{
  "num_key_value_heads": 2,
  "vocab_size": 4611,
  "hidden_act": "geglu",
  "qk_norm": false,
  "init": "normal",
  "init_std_qkv": 0.0805,
  "init_std_up": 0.0805,
  "optimizer": "soap_variant",
  "learning_rate": 0.0105,
  "beta1": 0.95,
  "decay_shape": "linear",
  "train_tokens": 113400000,
  "max_steps": 3651
}
Each number is 500 + 50 x the weight over its row's rms, rounded and kept within 0 to 999. Layers, rows and columns count from 0. Numbers have three digits each. The size before them is the row's rms in percent of the matrix's.

# layer 7 attention value, 64x64, rms 0.289, rows 0-63, columns 0-63
128:572529507546551512422492470451442449517539514387525482409490488493504574395523447537512350545545498519499526508615427488480373522572520537475466533563501478502520535469505508490489450561512473
113:589533566471420568515406457546460603451532507512436497411520568474469494499417482493556465429551411489501511539584521465470503518424478426529513477508500462435574525565490469555529398467458475
134:501544475547498538479444581542470477542410509508551482598466484488389470528479531500515509497508557578462570546497496462482481530512545545503406627543605492435541434477500421487460493605575549
121:565494489566543589503430475561568524481499511401528422516483577529530582560495459455448582528534516445559485471530535583472519480457573563566464462474515512406405525526588570492465539525550517
126:455532416498539481561567483501501485522529516556509512523572507556576396422434506466460463532461569488537466515570566413533419508476408511536492479494548453433537540507544557541559482648560481
109:483444521493507489575576476450487481485442359485544499451550535485430481606489532531512517447429482541494633513510496490415430488557572589535419444480585469518576503551503477457499549502510490
116:457542470533436554499478497586526519545489515476527513485563530486493547513442566440507506466561609520570618466444475478522484500481595458467547456553448344450418480486421408491490469489479472
125:501451474451487460492437439542412526514503579571488480502520529608422512534605580482362555557524423463498468465491471480543446526547505501473576491579487525539489496587524450506589523503572476
120:514522561454520496537537462409462477499506598466542528523494451493507461586488515449386469517569458524451505424509431519474502509465592442505448498555558536404492542512374546536506592515552597
123:504573492472536494566461474459447512485461535597460497486494532490484531468514545448588466403474474486442573480606502559547483462517488506550369428423523435536384512552507473482570454496571565
115:506579451481514452463570478521509468554530543568546464524517502533414620477419418520561506514605435501491548512460461520486487468460481378551518444412499572556523455446531547492543489603504458
113:507448518466525516592540459627520505481415540454466545460479448496585554436550465446553457507539618464491557412423500570530416535571451491521545539460573583466541494549484486516501529465514506
108:436451514511492489462336522460511517501524533430515461513447576617502487462512615494512413447455539495546507469427482531496464517493506425551543395553523535607529483527493495507465475580456540
121:509480569449479420471490454507592434471494416511520542570439531511490651451574488543514501559546547496556494575545486473530534538499517434543460532513540371512495557432461487541567573530442512
123:534494515467494537426534497589512434513473521485486480493434534494715449538436476515452567526504399493551475488525426474541530538590506521489401532457566527575492443487498481542516456498548505
118:464539513497551521518620496522562520457508503407434504477536516497426638622491553463471499447449492509593408477516573465535455474485467439403506516540520547558437480545465555516569474497478506
117:474526560552433493499464460520599476500572521605525558498519483538470476490488453501443480479564521520543539569549503533467550516523487541517487442502491614629475478457356531435445481601431495
115:509548572473522528507478551506454491425471518491469377564542549551488561502531535622559426514488489544556500463455540538516481518532546523459511408474446503369523468470477577477525650515473487
126:427451527489549506564506575459498506488539447516454559429542511489501451505596483514433457484512518432597552377503442510581501485507600446444468509420480504470593512538619510498461427494502453
115:455521528566442495547488536564471483535417518480493436537507501559501544476456533499455443478540434509485409535421422465477389491430580560515487445483555415519508502471487648440470493399465472
107:541526554424504503643426570410466452547510470531514446459504555453519565564465467570527589551488600475444376432587505507453508511460480502520491469569539514473455486523510493510551432508477500
110:468493485518510520421590526490478508457423506489488480473467401477466512489542472497384517594409465458591619545558416580557414484507469489494520424470476440435453511500476563488531457462477447
115:529486639479407414475588506383567504497475539412476456529523495516491408524508462459424491461520588539493583522481522472524514510435461530552525403546484562546503485446546497479579520448515494
119:540586462435567509520592451511525526551556528586529511462428528508404365421544456506482429461503491494503398520492549429439504553516536508574463529505496467448469420399499462509462515528476464
117:542590508458496611476491549491486473457520479459503540582576504400538485515519575561403545429446479533500471482463409544590435490452470446519580483439443473462519606506558517519455510554453496
117:486488431482530466520491524482544526527503537425396490480468554506493569568519545462474310453515471509533470472530442518503657525523442507463555433494573431482553551508528478495475545568537469
128:489480430556541392477472570496522528487510482402479473492475598472441469495469455459509580420510387437540498458524487538509404491521445524475483558422471521407533566542388460516556514506432511
119:536512481465471496529519530489519512505562454531535500361478440586487448456505574513543573408478445546527607427476507499482494530497453509539516519525558434459442508436521612494540452587528627
113:438406574509554537504492572496596475468454429563591384539500437455471485359488543491377462489530447451504508514505509520468539513499452462403499470477472464473513501543470469554549470482508561
117:369426505548535571398566501576474426492502545555509431464516498543474487559556535445577490539506497483497511546523480510507451490433520434473510530479396525543534566435602587484576494466475558
106:522532388466490500464474472495587553512564520523434433455456458477475424543494457501506464530501506559509542438551502515505395482565536504516598470448606451591448493455523484540577565481371510
121:452528536501496562586419469483522524534487506444447546569489469510475536433409493511461639438516527516537512501576523500475464495596436439470520567497459506582569475455550514489531621463600465
080:497562488489620452546505599494518440490492420398552501489576563447425557513388500526573483458523485483469529516476483487514482468452428522528515463492487549448547596527424460491599521580521442
110:549446486507542516460454529514430394580535479421487540554490525484539547593473514420422493509564422486449471534520474538488476454487450548488590425503460523466390474568560419456522514598528452
101:494536575478515438568505477462547546412496449539478493481517406448487497531512469571446481445496515448446484514595564509425448477563531481488429583497560619485580544542511527558413395502475545
077:480496581399508517511495522460474460401494498549459518458433491461478576546446419503499538497564523482556289492523488529492483553490414536524553520490440463407461440507476496491485494484455433
071:488492567484422550581539478491453547475466545557579453593504570547509599403514497555452427505450462532467514588525514484518530579478479429510514479514504594544549512506416588464537450472537417
072:460478491552505563483579519581552533506536487661462612528486447524511540624416509454546464525499477452485545601460576563518563472462462504500546545478437547444473517493505495473434554504500508
081:510522463502446444574455476476607616468448446618487463429528498458498473483527481578553492474448684504551513432531508518456531479453533468447438461508520539518535541464541472519547450468523492
074:527568480552451401438483564646439510571503483541434483526486544447474500489483600480475571487489407478513441494438463493522530378476530472510410456470517539559484484563491480520480589499564480
081:428490534463465562517567546551532474528522487606464450562467447474496426532487474440468455502511568530544597471556440515504503502553573554517438460586577468574389509423468486462458501513397454
079:460556428550479539455476475470500517430479547593514481544480418488501462458466499483428508463450569457512441532587489535489502563537525504507393592499562605401550549419481524483465459432584557
066:539571492519638522539482468542517506531513574553476523483513535455486507481528435502517503582548431452433421510515464524418372398508539490422519452565513491534479478517402527580545456503445430
070:571457451442530530455534540495503463529553477559501526417528543501549405413528559442536412508466435520518494447470461441587409559502530467483454446405422496494504524580433577521457488533421454
070:418550601468502557530565586361518452522466539534492554555491464494534513450551526531503465430521482512476550464432501513480496544406464547524506499519496499373544538429535471500597527463596550
078:457499513530404549466557400526532480489462534407520504540496484485467465547543527477482532582521524488561578438528503476470529534505477388479441372408527593397508510483433569485578525487529523
074:427504535445508515466444507517517534472537595509446512528501503445608456480480463482490568564574617511495545459511515483596519469551506488507414570529439555509503519506442484610475337506512520
071:482502554488546516571502594486642555423454503478538436453534492496507433530571511474436464473466522464476527573529452496486516524500536536500426503542532377502436578474609569549508409479482554
084:501544470557537596504501600456433432566546488455447536567475481487580575557439479486441496635474512428485512519503490473545395487405504535508533457515499422460417486511477485494476578495422497
078:540467549478468489488404538473457481552581493516565474466487579570448493580456542497544473578484417530487503466463505490531635462472474501608492539520515517483431537509430562499345469547466495
081:554557520496505509468477502494416462496526504455505569410500447508509562571469444514500551443498427465472551590526536569500410500493495543524526417467537396486434472516679565488489462437530469
076:528481456517398487586485452511395539491597484371429500482463605556580404469486494490558424437534454492559502437511503450487520499509496488474579411541552456500562546526513461513520461519502492
084:474394597513541472492504401571466538561467450534432489497504563610487474515498511469509391514531513435534477418532459447482595510490488490455488569499522522546540477588372498515557490477566469
073:478508470474636553516420492499436503512515408427463614508496492508549560487459507452620576486488404519529518515501556491471431428523578478554434504500422507434447516542572502518485460546517458
070:514499474416463525476471526581415401455456538489560451496489490511510463604487549521531518472470497391440410492475560515511472582468460465568491360555483492512466511542537482530516544633482535
066:480484546581473497490473492514492474485498465575438530571517480499495640533503529544526588607507420464531510525518532458522419416580530514487605437601520581470504546520563495504520424470421486
071:445494490475513483476534461584544496358557556526383426560560572519496477571546503500502514488525510566570514513535577517508598511518501483511408549448537588417463481519534573474499455549503570
081:550528560525519494530444579416434552449508431472499597641517494504402537426536515450493509496507515486519472556536513524620516444508443525492577418487472402428494552537537488476440488503514453
072:537583489446510455498530563459511500493542478537496550448456602403473566521580446585492506498515442456593444517506534481573525479560446517466420432402571424501513450453521419563535535532446500
089:564457518470563557503540598461458435556516496488523499531473564460529438504470449424550549522445410461464499478490491515536568513494451503462602486521423495614443425565570458458560541514489382
065:512487501455507493518568481404589538485442441518495473511490391384547574491501493482539560591483512545460430571549535548501608500472464558487520467562548516480481583557450430554551547442540456
082:450537469511579472451500505577418438553510544435497453419589578486467461546517566440536415472452455528473475536470529454492498509443442480462588461524508528465423388512572475449525482540391464
074:484536573446498543563523520474483487531462497487496537464490456463466539659549574397400494508516525537538508419485500416545446460435594564550536501547579607473481520496507510538488457416493503
067:558635456503542505550527491440507512486441597568483513480531399359487509516390580535545526435519468495463490482560494522480469500503525424497451495481486553410435535453517474514470491479503608